Part of a small language model's weights: vocabulary 1960.
Each number is 500 + 25 x the weight over the matrix's rms, rounded and kept within 0 to 999. Layers, rows and columns count from 0. Numbers have three digits each.

# o: layer 6 attention output (transposed), 128x128, rms 0.29, rows 51-63,115-127, columns 0-127
# v: layer 6 attention value, 64x128, rms 0.115, rows 52-63, columns 0-127
# gate: layer 6 MLP gate, 256x128, rms 0.194, rows 0-22, columns 0-127
# up: layer 6 MLP up, 256x128, rms 0.204, rows 0-21, columns 0-127
# down: layer 6 MLP down (transposed), 256x128, rms 0.135, rows 0-21, columns 0-127
o51:472520532521490498507522526456481482512465463510495506518475521457565501506508499503479537478520534499467537460448513514508488501495513540468481485450523474518478493527509491531479501531489487532489467530502510510513470471474497477488526504536510498502517494493471500453514522514499500505512466532499505521490529510509502541475481526501508496468500536502515534467496504518542471497528
o115:530494483518515491478490498517557473538503467535528481505515492492466521487522498493495479525498541509518470515562504502463537501540514469485543516520469530475452509512521483509491508502533528501526539484507490505529530488505484522551510497520480499505541495538532486542485492521452488466487480496519499473502477504481468525487547523491481536523506518502515537456482501493451499481535
v52:522512486511456517513511478462483525493486482453459469472476492512502495503502525501510507522563498455505496482516552495545480522440495529493514475477475548503490470516493519491490473510512496516514508482532527471517503537504499523487483523501440513490507486510515518503531494513473498521473523526534516537487531496486503516475564493517540465522482481463463500508539519500487478507483
o52:501494499493525508482472492538530508520504464498528474541500493528529501469450516522488489499542511563473530511478523479534522501517505503470490526526507501522484520484545517540498528558512506489490465486477465519541540494504510454491485488495538514478473466514516492510503481498517521497523568468488531482500529479511469495472532536527506485500540517544480504514489511536516528525522
o116:448518514523496529517515490535483492496489485495464520515511510481484540509536474501520479482493490521490521526496472530529484514489523489495500515468483528514515516458470516509458502472499537477511513526495502492484496477508510518481554493481454506489530524522504513504505486498520480518490463512474439533466465534548529486511451429493476468516492495488492483519520541474484484462486
v53:539524455519504536509520561452464489487510500488524541521528477531475560532474466505520473499471496516447460530473450508506527496486472520487482503485479493469461473516539552484497489520525527532456539519508505511511498500516475511479489525524497516509547482457507518531535507513551491472497563487502463462527486485493468510494494510457512492507459513459531540517558492507508496514500
o53:519496491472476479528517587490512522528537490551527508455536478486481505493495526509488509482516506505483503501501500523501499462484502533499519556524470502518491499530484487533501524487483469538518460472553518504513471501519496512537501487466488529527504436497508491506526509479495578484524479479503526549508470526511504491527539485513515457509563489499491539501478539477484494501512
o117:525502526510492519473501436514502493482516527462467498482467482482510451516511531511494472550486473486521604494432464488495468510506501478557496496469491514451479529492533456497518485468516528509512503495463524475451480516506485511502462489515503489459488499507498424460486505453489451534513515488490481526545552491531514503485451518544481518481441500474474464490453489527520501505491
v54:496514486503506444525500460497500502508501452537495509565462435532490526519480506504526451538517539488455463461510512488505508506517446469522518515503505490490496478466518499518484477509514512506525494493514512501445505487519482500519508508521509481506513517524512483506504495473484497499514480452501469530494471491514561482504492495492480536510516501503488513499511503482516493481505
o54:515513536540502514483536506514470470488535520471489491458547512472511488492511472546507479518502459501515466456481478520493490516474532504501517494483481488527494504478493520461515506499519484482461447519497495484496473482467491520503510441513490501573481472501522525510514502470522506502489497492491509469511494509490461480490492474503490491484471540494498480538520498507502440532513
o118:509487483475516508510457488516448530527456515495480502508468509490476503503537544457465508533498533490489519522521513477496508474510463487510503486469505495541475530540513462527520514507464520517560537518534532489465510508547474489489489550487489495469532526516498484509486487486483478498473523526475466517500490450493542505524508502513501521490484480518503507469516526506490571498512
v55:477516530471472488470502522546536480490512499517509509514532491501506534498521481513486458521507437540476554473525492515507477514494448484463474452527481530523534525495519520500506499554470506504514497466505529500464478501573505475523532495469517540509478534504505522460522545514514460518493505514537448466543461508538503500442510489502516501456496489508499483484452454485483484472522
o55:489497517488541504466517483499473509489489501467473505464489500486520521517505458505489486488518575497470495480466512505482501527488474536480492529518520504456458524477536518493490498502538503532487471543454495493474526517482454498545484511537497516496475482514518533514554486514525503485462519506470494501481511514543527470475495456507522468545518499528466541484513487518543502493519
o119:474524469509441512512504502522506466463515505528520528481511448507484489482500506490524529528467481528506480521456498454539512485501547489532474460493500534532536462490432458523508491495502499466530506508518481483516531490485454464461501484510525449513545509481522476479470522455493538492550451502480537506556467469520487524562510527502452525496496464511514519451460477498488493528486
v56:473474532466479501492503538528512483504500522488450444533441466470537544497470483538481500506449513558504537512464514547537500537526529552505521502497516502491512482523501465486508474507533467494513514489543462505509530501498518502480560485507523522543454493502498524511495478498508502483523496473492505478509484496520526530527504457481494524525541516483484524519489517508520535515499
o56:466478506476539487461471536532489499522513523492509539485503515474479472498444469490524497529487516481509491520555506506481524494499475507470516517485538500452512483461540474521483463477493490513499541497547457519478508509489558522511501515498515529500483484513520497493497517489492509497515519482515532501494474509471464515522478492526495481538477479490516502526511493492474480453486
o120:496521466510485521493523457466496509507467518507500507510522480514506524526531502510504505468543526482438407483507497459532485499460532474506481499494484539504496465535444516491492512491549479516525449498481469494465495471505439490491510484536454494570508497497511525477505496479493497476477528510504484439489535496517531472498480471488524486475471532516492493464468495458496500544501
v57:527498506493472482506475464492447495493476451502534541508550484479535523479518486502482471487521492481515483476511504533514519520456490526472516551464503462520486475471469501458563481489525467528473479504556492563489507485513506484491483447500465434542475524504455520550515507453488507456550511527496499496517484505554478538533503493514478512502534494556477514540503516498475490523519
o57:464516482488536501480504486539502481546499512513523520538503478526498514455543484543493527528516518507490502473603541483500471450509490484554526513526509514511501507488479488529480484529477509479474508557499492517509515493503475486492475528525508515578506493446490534522538525503499524524522481463511483515529451510494462514534565493522515511497468500491506501505510479523506497506516
o121:476488553497555490501517516481498511472467503456487493487512473517519472518486522514475483482509514524486413519495485498458483534506457509451549513508502487434497534476483464485561495511505522529480520488505484505452463504518540506554509483448553522495505519503486532487497507459523510508494515524472503493482508443532530475520477512491496525508555494520469508483511519540505494524514
v58:496497510482483545444510504492501518498498519506515480526524457510499495493474501521506507492527486492528493495529495492538490463468494469484485489502474533502493490493534496544491443489532498481507497527503503481480558562485485518501529516522525505508498529528481491450480475493552501493454433540508499488458483519465454526505456510479491568477512491504490517508492507516514490504502
o58:504540472480486501541451503528501516552537435511517517479476499508504522503491499529503504527476525495540525497495535462513563497523494496521477458510468494532551526534475507501538485516509500481495499524500509507508478492513523497447514490510510516494521509469477502533496495547479503454525497520531507479509485466503474452479502521474510482496469477547518520510513513503529474481449
o122:543531527528487530493505475496441488495479516501487514548506521475516502471501472495468480518485467513501468512480466491489463530486480474489497453456517485478459499501481508521486514436478470504529462487492507524517536523510480493437497516492464451541524482462511487436499466489555501535526498483480493501468513488482517500576504479493497524491506519483518457481509491478465503510509
v59:517502522469482487493478502460472502478468514504512497496505488470484439506453494482557440501514510498516484491522491526514460486432539543510517497510506486521488521486472538487507524439469469505517505498496508477499467513516489542495509507507534485443509489523547503492484513520543504475514484513515521550500507451505484520519503485492516517470495500549488515483460559457499524509520
o59:522525529516510503490489516496525477487497456485474510515525524489492497513525509528470502499509466482513524486475488480491497503512540471478501447454512478491470485523494452492509506555511498507502493527488524516498506459501490524473486477479513531561531542518549455509521528507515500472506492482526474499504522488503482470487476463446531517513457492478518528522520464486517540496496
o123:503503523500519533501498449571472499546476524478542490483528451532564562430499509482518517509477478539471498471504488549495488546495464490499470526518503516494508511475474527467478479496515503533465476479528466517505527483513543527530472501518477505491499498489470495473481517512465489555491493520465515483500526511499493530490484476533515427505517485537461514494496512488529470533501
v60:496533521511468481532521509524520496506545525522519547496443527554503518497502516466480562456535501485548490476507489513502528493485516525536521521529464538471489453525508523524483522455510511494454550465500523435477540481459469525537498502481523483501513507488488519496529512468486515525529491477443512481498508531503473456476512459485494483469476543497498480473551498468483501503461
o60:539493507472471525507505484485485450499519525527501473482518477501516496546489561512500509530492512529504510516478525447476515519466510458511481487459490474507481500475488461507505499476490526499480548481532513502476485514514473493536518511527518487456473466528506534561536469545523527523512501552493525516486469488528521557519487459536509523482468535449494479474487495500558499517502
o124:475469496512506508465501551518531531516500403481516531503507535507452495541503486495462511463499453512464567487460525558529515496500510494521530475510482481490501516521569543501481505506458499501520481524503482491490506508481532508435493511522498519454548531532540509500484489483506494519495522521549515491491535515449503465519458509513514498552502491508494469487471508468495489494498
v61:491516492499490491478522500472479480495478440492531507510541488491498546492457487473519496465464507512547483526490530506507549474519457484464510533508511517533491486502505511486475515490506492524520512482473569503512472513429486477514472495485461518486525495469509546509544516473501500491475509492528493525528442475454483505478505464467481465513467483543481500514502504461531486489461
o61:474496526470477465539527463495491505493500486524476530533504477542542482493502491523447493510511470517494547510487510506523468502470533507506470485505493452521441526529544509534509486504488479491483499511537491532490517499550497475560523490503498484481495472489504453506532480471478497509507491539490489515464540487496489556493526494506493536505553520480533499478470468564515497471498
o125:536501519506504528516481506494445530521481530506477492511480492531484498497506516495484515503503503502490529500405486520471500478494487452529445513469495519489491480457489454504548487453496501488460512500511493458487491479500511490473479527495498543485479504476515518488537530479532521486503494512487476493542444492509504502483514461515538507473483465522503494515499504448526462521473
v62:478483533492544530466523483498485543531516466493496514489465530533520523518479506489505531520477539543509477521521494507490503508497509515481484504484478495498477555552505461500464501492530501502472514470474486478504538494484534510478474491573553483532493503530510522474480471477487466495490530525487465497476477476514527475512493474484523509450504503502477503510485505476521504499480
o62:518471483508442510559519533504532521506513507520520480481509519490496471524522534475508481513526524519540511490469514492500516445479496519477491479509469493527509469474538485540550503537478525450498476525496499484489509540483478464424490498510446502522496481528526465506472525531512523494506467473511487526528497497474536539502489526544519501487460485472549476527514516477489462446480
o126:464502539513509503421484478468497489491481482504527507544504501491490527514516503473456553505486477498483457484481499495528515504519506495528498512500511506474491471526493467508451525496534444502501495459511513519542515487496491530542457495550515497477497501497512530518524473446495494498523535482494506479502502531495488453471481474454498496500492518563538524504488495506501480530539
v63:443550506494533532479463542484511473553524486513504498486513554473495528490477491480492506556489487526488488480531578516549493526512536517489528458481437521515522501478476511491518455485463515504513495538501485518487491492494465521476483461504511518486506527492454499511479501492498511458516502478460465532475493519498513482509492456521523505514486489407483480526499499512533533520481
o63:481468511530520519534513487522454531503488528536506513516497491500513468545457500464462433481516511499513514477498495471463542482514489478511495464473498507509462484468470475497508550516489538528482481497441512482520513519509497491471487509490510515493442504504530500480516492536498553542560485486509481480514493519512436562527505542493473470522497477505516522485486524464512507490521
o127:547500498530472489524471528479504503457518516490462535470450536479476535439520540519511517487476483489478461501485498534510497510516483510494488531503489482533544500572487531519539459502518505498550476520565482456505478463468492537525505485479520495540503495539526501456499506496528447469431497460532504450484531505509537481499470471506511530487521566546458477506513524525514490518514
gate0:500479496485519526508514512541514516520515485512498492536495527517463475521502500458498516492500479529519524478537489454514510496509477458510515456513499526502461524512484475534502500555501521486517488495525503487479511483490526493504477522518499500476523519494530508516479515517493512479479477482505493563476470541497510535466478468489493463502525490477531497454480543486536475515506
up0:485493516517510462536466503447530511465516506483483508480530518491533529514483501496497528509518492504488486507468514527480510500478471517551543544527513492473470483467500526518501504460496518489453486509500477518509489492502478511518483518501495481471500483503487473549515527541464506500548502470471477441502500517523479506527527483504494495508469493473486490521480484462447535520515
down0:513489498529475537480513480517458524496484520529489514459468522511527457501508496482503495497488524517512491482486505475536509467523500468477466545501479522522518479527499532472497463482531490521512500515500570480541505524473517501473488479514503499497480511489460518492469537459500473538449505521520499516468513505519504514477501512465515521527522518473483519438503511477506462517510
gate1:522474535506510479515501488490516537516523555476533525532522490456493478517498508530504435475510511504508482489498480478457539468520514497486498450491548501514490482506469502486453501529549459510496476547501491492468523461537503499516552472474478495467480496520484513501529467465522476515480524451554504477482496481482462514480474469491509495510513489491489544474540512501534542450547
up1:505488489494493502496521525479479460475507503481494510472514487560540440537483482495518518474463511477553510494511496498481539518539514560500531507515468528499512502502528494533483459512533492483490505532495468486558509497468508502483525500443533538519517476466528547498506471490495512500518512462458483494533502503491537504533483469476465505528509497507461463507539443463522483459488
down1:488514522488527471496450504539529511506483502490512515507494541537510538473517443497509490541469530493493525491508516493496471486498503481455561545494461473520458491497494490530519512484470522494517466521546515496505507506507516474457504499513469508500527557480517524454523480488510505508508525532520474468477505505491451486495506560535474535482518514541537529487525481539469501522511
gate2:516497514489491538467489484491492506538525508531444545502543487552494483516466502490521476510474492488530479511505478499499508482504508508500499493496500484503515551482501499487487534515507482534552497442460508536474492499464497534510500459486514542478507470495500418497538478533493555500541526546497515529529520533489487481500525496497484500467492439487541486501492485492463499505447
up2:480489544550502526474521523496488498518485500556487515510535474511473497498528502494541502521498506501523515483487509473485506468493524517490505478481510522540496493483522519481500516542476433526533491481536529492498533486463519526562502505513583551501447459491438446514525462549504542459517498476521513484494453478541477499455517485506505474504491503515498482503511478515495515437499
down2:500504515542496490495519457533454468511532529492456514482519468474521493505525509466514497487533484484530490493567454478487514511512501488503516485502484527489495452489502446505452487515513560501491494513471477502550477520521512514522534495486536499490509451500463505482554491532478509518489548481462495491497470500512514515470474442466476505518485513473469469516480512482530468537476
gate3:489465497508527513496474554468513494529511526494485528481535514503463533519490524492503489469496502534460482507507492509499456499491492477507469513493523487477457496522488507483453543517541560517490493503512529488521568489469469479503456508500514503497503489485494511498535501549485514479510517486460534477507479473472494493455500499531503502477500524540450499482495507525479489495536
up3:502487512499487508499474474496455494492481533510482552436531522526509508511493457532523494451493490486516477546487489539484485520485483468524494533509464485518511525478508498526447466534522496455499481477505497487517534483465478490516491526520510523531498511495510479528526551467492474515518520450468478510553489533565553478503496492524513517453483501509472509480500543542486466518470
down3:463507537526490465574475487480514509486521512476488504454488518457485503510491499484485523514486491503446547505512507503526480459474546461491479491525486522471459513506522478480515540506452487509474505491554487505503506438525489509492521500498507506483510500509529482501520512515491511504479536477489524515468503472450476501447478549552507477517522509509497504496497473490488524472566
gate4:525487484452474467515529515489438495503506443496528505480492465544554554472446485506511491456493493530532495493529496510517475519507477510563476492521490493513472483501524478491490535505508506523452532478470525500510478470486507511521519461510510523516456525548520504494497473521534495532488504508521541473479533463510522467510494500523524553466516531484487513457529457492538493523456
up4:503486552471501495499515513526527492516464479500504512504506504496466481555505549554459481489466471498473449526466475500501472521541496474462533526550511502525497507502512518494508542538494488499508501502539541502480493534469503532489525547517517512497482504486494510477543491510490490471539493495452515497499498483508489498437495516502517506493485506476511491529490508522481445464538
down4:483534498499483513523528544519525493544543556503522475506481525551524532461486496485542470536512570483499512494531494514482510506486507492506522505524465513523512515464516459496532486505487487499507481480486482503448481485480489523474525472488499471458500513510508520512442542510470506505506500490532480451504541547446487483515485506489532487489501504510493497514476470487503494495480
gate5:469471507519487535491503467481502481538525514500517509490462490481459525506470473504458446504536502499571485505515459483501478525467510520493456529510496505498506523489543521484440530539458495546476505525514504494506497522485544474459522507432488486503558486500502507475493475513537488481523520496533499481514550515503483508482497519524487499485490530478560451517491509464532485489470
up5:554498462449514493505508510492550514483487512500507525514484478488517522457498506536481508467477448478512474503506495528524509531479523544525541496538477492524484471506472478444482552552518489459499479530524538520504524510530435465522483491511514465504548510488467525473492465532487497506499504466479510484502465485483502467480537503530464501513509499515498528521475488521502522501536
down5:521499503467517542473503526515443482495511492466535516503510527529422499557488497433508511545514499556436491460490481498470496507501549504501534498541492489500544509533509537476497507498474495513489513537500504464515500508453544523473501545520510482494483479486482494535493482477492486515514522489536510514474490486537521502472506501531472560499503496476464531505517490551504544494524
gate6:513528491446515486521483502477492509467517477486492513516548502495520487530506459473512514488517512499510526518537490573509516555466509450531502530482533477500510416499515495488517521505468508470514463563457484524486518506460508514510515478485527521485512520546500514492508507486540506493476461493503486532522511487563512489514516521504522453514494525528476467520516521477454480519510
up6:513479471497473487484551484527508488470515455501510494457471513492511473549517497519511487484517517529453514529504486499482469481496479478465547497478494504531487485499542532507504525457534464490479431517509530504511527435504509505515509473474513495485495502520521508450478452483487510510472476472520492468485456492507476516496473495494519472478527458478510479532501512557538470538520
down6:528479458472524489473472497515561523488473505522517512519530489492461493516498465503528495519536529509480514497497491490504494514530482439526514483541490445482514512455482462528496507479457482479521541523530534508469501530534513523506530500505525514504526455480503515507550495464525514501526525484488499467467508483528458448495535499493501522508481483527489517484530471544488469499473
gate7:489508484463487478512476497491467506477507519522455500524510531550461517546507508526473498525486474527491518544494495487486501477456527476544446490522475496490507530522532545484507549477502500499493503488529461495483530505507500487521435512510524494498514523523490514519496533488500478460489545500543489523523505525522480419549515493544486484459462460522470497499462525533482489527505
up7:518502498455533460530524497495496462511513551538502528476518519487502514506502488499500472520491489468505531533470465495494503522451499506542501514509513505513512467501512567497471467503506525482497555500500555491499467464535489543516509510498546448498498472529471539477473491489463572500543455455508491503520522508524497502543476515487505495475512499519494489480496457512538457494496
down7:487482486464498447514476506487537495493496519460541500529507533486479464488521524507452546474539521484486511528501516490558472492510504528515492474520528536491479486518475523478506490497463476494518528494518479465489508482523521467477474524556510529495478503489487446544527526461468476498461504500516515471518536506508539452488540553540509526529447480496453509499503511504528522448493
gate8:473475535508518475487471503481497493495494537471466503468478492491474484535460493523528501490493516508500496454506526523522520526493473529528512517529504516498457495517515475494482490477523488506512466482499484517481508472492501487459533482439533501501491475500495532498488511500528485515533498506519501474451502462476504456511538456532499493479548494489468459537469498562435473497532
up8:471511486504504530517515509479456433525511498528538479480477504480448516493482434538487506518511486517453523508451525489493520491474491489479467465502529505510476535533480507531517509504505472520489521508489494558482523511500500507473479501530448455524505529489500501567491478475490462491516508514533522511482513503519479502479487493499482487524444463515513467506520544477510475473472
down8:480484486522493527458504466495464499469491535514494444490481503500490544489441499450537513519507480504544516448525512542504530495520481492521478495503472503535505533446516479501478486508503511530505493519514498517504510498536495498505501474530540458546505553524510495533480538524503495497518484437490429506470534460500481512487536481507475488505495507480526510531483512506499485501548
gate9:532524459465465486519524518472472483531497530510504483497515488497529457482509565518463485493504502506537567461506473533504495458533494466487538483504485498518522530499455467515450526497499492515527537519520486533488526523524494521472493513535524491470462502464499506498531515501487410551524495541494467501475478497540486475499493526481517480505481505503498527506481510501487446485498
up9:493493507545506450522516500452481472525485505470514501525489490519491521451501516514502551516449510505517489487495501459460542513486518528524507500477515517471458488509518499510554463453503491480505524495508512495521507486530491473523432522483466516507526507492506475465517492456462496508459481508493535436502500517508471505509516451471508545513477545495494485479488530483549511500505
down9:502541527493488502540464487552473512505527512478502494524531539527494497517513533502484492506522491469496495493498577490508509496496456470489492504474488483469520492510499498511493521561505550500516494521486525517466506508476524471412511450492506493456489472484459519518496507520481515483538498485533489525490467507525508440509485516478501418477473516503494500508459452476510500511494
gate10:505538450493459539492503486518484500551512506543475453481471504487480511453486515496437488520442538451516502486478487489474534508530484472509487505513490532508477505507506542462530510493531547498510483507472492503565517545510542536496477486492472507505494494488508503515497477523445510486475475493504451432470462497479481520458499517464526498490497532539542512506501467485530515538507
up10:488512453447444494502495477514526471498521528537504499490457522471510520461497499486494508493454522476506492512519515500457485480528469528461507527476550489503505472485515516491474495505530540500461492523503490481472474527483532478498511494461485507461496529497501489502491525481537554482514483528507476515433541498497453536492532465501522505507500465469487480532502527466495473530477
down10:488528516478510483538490485475526513489486501484528516509507437495546460483459490496454518511485498565488522523452493507462470521496509531553478470558479491501518524490520516503539483514519471477512530479512494523521546519506505503523538512474493444536467550481526507477470472518509485495509492526505535485470477483484482441524475540516488528490489522533497498508495518529532507486499
gate11:487486507487518528507512535514520519528533535537454470501512453512496470496531526517466494465480516468476520507508459483524504555459485516471517483493487483507504507489549533532536507486510526486521482475504530492497487480492484490488533480496471491503521503553479494511512524477495509499486457471462473478493488491509524550443464490500504463557517513525454444491496546515505526493522
up11:480478463522510501449501448519478511488487432524523469480493446529497484486496466519478511489466518503516497474512501471534514513501519475508501456488570493519490518514515491513448465508487516524492519524491484490526476531531500472477466447496494471472563489536485521536490509490509467523485536515481461531504492484535495504502492478541498522498485477517496494473497497481507501534539
down11:521453468454507523519532519484490551503472488526460500510510439518506499474501475466470495461487481510493476491540507522480478504483486533498483444497486547496512524501532509486558488485494483515514508469493503526524469514493477505517464510501482527507546447480502544490464512466463533517507488495493477480508549535465538543440527474507477496486546534509503468496515490540514521490530
gate12:462527489517530478480552478550502531508513549481532465490539508485471535463492496529518458539518439531517520475510520520528518496546502531475511508445491506472490490490468531498496514453526509520494472507514466478473512513518471479528497501519534479466520486510440490489494529488474530501520513530525504518464499518495481529564502489522408472479501470493488478503496521460498470484497
up12:520532504528524501504455476508529506506507482517484491465447515508531502542527465488457522486536536511509511487489509544491488464474479466489543457503498454492482481498535478470553501487546512504481500484477504522501526506478518543543471511491479502483492473464487560505563512531533475467492495484492515492494480517506493452531514482471485489518473513475478499525492507501479502543525
down12:447501497476514491502549525513510491534545497495497513514509514533505467470491553475507489491505546435487494518549496455520491497501486430494532477494470520482490478480452492478464475545504483502483510475488461505514478505480464514491542515497511501533496525540494508512499504502504525473488514497537445543496470425529489516498521484519528535520505515496467494492488485460535455499511
gate13:536496495491514524541521473521511500489518506520513507503514527480490523502496460531498503485484469500481454551515458502520518514514480495500499501500479511517500451471509541515489534520532524478471464445511532508527496508522478489486510480497493516515475550535538486496530504511463522488498468476502484490502508501508477489459512484503504492535486479482519488525515524513506478491501
up13:499505474558483526462535489515481506481471497494495494524498474471477495471516483544489479505507510541537483450482543481527467534477505468509489459485507498504485517470505467507464525504454483493517479462477523509520519531508508528508508500528507500499516508551475531501496518498529509480541531504513462483504516485496486490508532507492504487549531500505537503487495476477531499545487
down13:497477466473508490523494497474538483427467464521518522513503526480493501521482514505507494489508506504490506530474478505485505494477506513458497540505476492490445496506449499456521494523540539495505524499502481481480532515502502484506472489469472547483466531484510505439510499487518488524491514494503488496514457476494525537511491519513479495496528486498484494517522510536493449491514
gate14:523476475488509549491528545453545489544539528493522534503518470503514519524472495475529483519545472497498516538474500509487501500470550515494509505446525524465475497475489528531499460470526494514493469470492529535507484527491505522506516492475493477474473510535512509509490545498473546499550443479492484521479522511502522518488523531528469522533519481480485489530466468494466512479507
up14:482531521488485519479521471533502485486526495452494485465537522527526502535468505492538506486487541532467490504484529521448482471483515514517497500477445479516503545479470504505493498505460505510526456523489485473505475506494511438507507546464528499502483474530482523511521526471505511501534504448476503499510545547396507491464508475506486491486504497523434524501536512523513528474496
down14:511481497430542517485516505507503473498531466526477432505525500480508505468499472462540508505566554513498514465507495497509532537516480508543508475521441504524464481455539454519478501474485498487504503492492568511483466517485516477510514497554530490482533508506489477505491490532519477489526514554474531506510457530531486521518499496486472535468494501497516511575493509508506516548481
gate15:526474449514494510481503513490505542484509501500507493455467481522501474502507465502495445470489508472513529544490514525498506520511484470512522537531545517462511527488479470510541559477479442491483484491428487509496503475494520533497497513515527527455494488504532520479502547512531496527480508512513523490514515481530491450493503489520476511472524504559543532478485542472503490532538
up15:484505522509499530478504524539539470502471519512514472503480479458524513469509509512521533520499468478480481514484481526544486531534528525442501480536473535552497532508511519504483489550555530489516497469456496470468486516512467464473501510514491483509510491515502500515527451499470487543501474497491509484494496508465479506468503524481536509502504515456505463546487499529551503453516
down15:505519541490476465471465517498472493487489502534484472486456492501516522494474525470482514444505480535493531450516482518499493535472502472513432444511501501491516503469475532469548486479497521506522454512475526465502493460485514467515474470515510524508431482508493528500502482480469473524506566500504502481469490478432489528457528511500472488523491460482494536515495446489542490503527
gate16:518543510528480484511510546510492486457474525545495489477511490483528463474490485495546533470511508488467543495513472483516476515447495486453489555526541493498468464482507508512508482491534531497502492506467518488517508493449541484488513459499531499540488495518513524558482460538493514502533518502513431501525491519514505473506513511506527524498494483503513512481465512514509516557511
up16:499516527515452529573486479478495495440495514514519511483465512554447516499462496515503514531504515526469467520539514476472477465461503502511510496496473482485490525452481512499473494536485466534509481500503451490480514507487504511495500483469515532497505501489483486455537483485522485496449506476484472502539486491517499508474500467506476520496480522495497499500500505503509498509489
down16:480513486472527514444511479490562496517543491466476490487421511535501490435465560484521484510513489500530458515504475519493494500505505519526499482504494484533504498485489479480508475531504494498544509488472523473501515511516549503489526528541507473442490512512490528519470512484494472501484492533502512529484508510521490536490480494518484503502527511531524507482510497500521513497514
gate17:514481479512476507556512487523484477484509506519469527512521499488490540523452502468539509482458523445493449478531456480500516496520540495531510530511510529482540485494493499520464485506518483463508497486512518464529482475516484520516534493466540530512505551508503519520459459515494528487483454499482470492500497436543490514458489482478540528520525503488468527486522515548503545474499
up17:495489519500496466490529520442487507515463469479476472503510516532453482494558504502474506482497497553544519500487469533455500520513505512496530492479522492477522497487490518503483479516478484520498502519519482505480532539549522494489489498513506472467507453447502500481532514482527493524531482488507445515503521515492489529505471495493529501493527516548520533477549507497484463518521
down17:499564520461524467502488474495497505481479521528541491503506516509486505483496474519499501521497495486485515500451479496520504497509537501494477507539476489480480498542497451508491504487538512511515524516496498478481489500518515486488511503519513521526489482520524531462474523453495469498499452496479517502437517491488475478504509557526495489478501498500537512496519497565485504500535
gate18:493515474469540478525502479502505479482504534491466497480521427516518515493526502507484525482520526545543492490489484525550501546491519545475485481524498534520501523536525499512531503490533549493529489464467435483469546533531469558481495535499536496482522490503477506524506452478508497554524452554476488495496499482506511483501478458492512518507474432496496478517471479510480491477496
up18:490515517502515475503527488544509420474501482513500538519494501523491480491545552498474510435525511479521488473490467515510498539506482547496496492515496481526502525503513446534508495502480512462510504465510470521479520538491496524461491526520479474490507529537482480468455513484537510501471503455493476476527498545474494470494505509495494466461475542522487547495517465515525490506487
down18:509497498512502500512464481520475490506492503508498512520562451478537529507516450461490533528471469535467514484509565534491537500496525558545487497511486507520508537501530525494512509517517514451503516511509486465479496489517472476502513510489528515453510515460469515529532513510495499528522445546466533453459484509512504522454512537459499477472500529486515480513487524534534548515465
gate19:530510514538513519536479502513485490560529500536509516505489513524522526531435533472522521471513488494522556486533506527528503523549503513494504458499496470478485488479516480467483522494556517489494545491510517512484482471462459512512488512493510502527473514503509506476473497476515508446457523480514525514492506508489483490515526526489506533469456520494494454510476497494496497514503
up19:509505501532532482515461512534483511474465516490496479494480502466513469559506522514514521510498482509523541489550518513488516503495474501464467505496521480497498496520518454470525501547521454532494526472512509496492512461502484490511507468478488467513469470535496491516501513488508485544490528477472519522538458505487521447486461470500490503469511476515489477490479499546506516462505
down19:492513457479509502517498529514504492487504500528498512473475474516506485469500512525547511523489487480491512482509499524489452501497511552498495527503520494534472523505442518528496492475499487475493494494493477525484508513467538471551478530493472503465485498492543474472511524463512506533456459508528479523452520515499503533479500555501469515472498491514507553523531532485522471471484
gate20:495492487472527472465436538491520550492486494494507490499525538532500501492488515520483487476495517519510525546518505493521498470492510524533514493530479468498477557532499467508506489509457512542545456463516527509499462473472529479496523474451513483523509461506509515494503537499530480507541532493529471533485510511445520499502504489522475465460538460527508528457459476499487535509488
up20:528556529486499532476500461482520523513538514532545504507482520512510505535504509462511458528506504486487550510538481462502511464500414484520479529517495509536471524504550479458534538502471552525497501493523501509494526500524467506470485525528466482495525491501520519473467492557502499525465483480472543536493514482485482488530501562531559485496481529523517518470502480516478520488476
down20:471501484471520515547488483464493538489473515523503476498488537507469515454497497522542501526510499485514415533482493494495484525487490474491516537507454461484504493525529463478504514500515528499494488502520504508496478463496539501487510497455468515483578524482527533504486523467477524460524492488511495454511495508466503498537485482464514518503488541482520453497510499498529504480516
gate21:447509501478565514505502471510454476466471525504504463502492513476517499502485521525503514459492442523486492523485479483530520520490429529516467469500490504503531523496487526548496502482484468531501525510519499492497484521523548453521472462526540456474525512472474507494501514488495493504522465468508498486494513537484471499492480513510494507491519541503533531489528494520492527496489
up21:511468525502489499533501492481517526536474509493509470453484520445481481501464496516523547510515515502477507519542550504552493487485520459507517499465493475451489541519509557507482489463526504492521513495552535491502493457509517467510511453497468491468511477541481531493506487504477481535484494484458491528494505494551505501474512501482477497489485506533499504536513468541472470520525
down21:438540510521497483483453476529480476498520480445537511520541496481478484523473512491509510512456484481529458521510479513496500523501511565528476530503472514523473492513502514499545488547525514525476461513505518524486463465490545525537491501515479490524547536484486553509523495510467535515527507533478511520525496504479489461478486497475489479516502504509518527473488514486512493519526
gate22:488479475458473522472463468526493490537485496516483506488500457551475490492509464509487490532504524527495563504521477464519489476481504524485502517431484478507486525493477482520472513504475497475466484530468524512473549497462494519537491499444512509510505508515506480454520508461478472505527521494509521509535516562526493509485464495510504492476521496544463525465554427493516489468515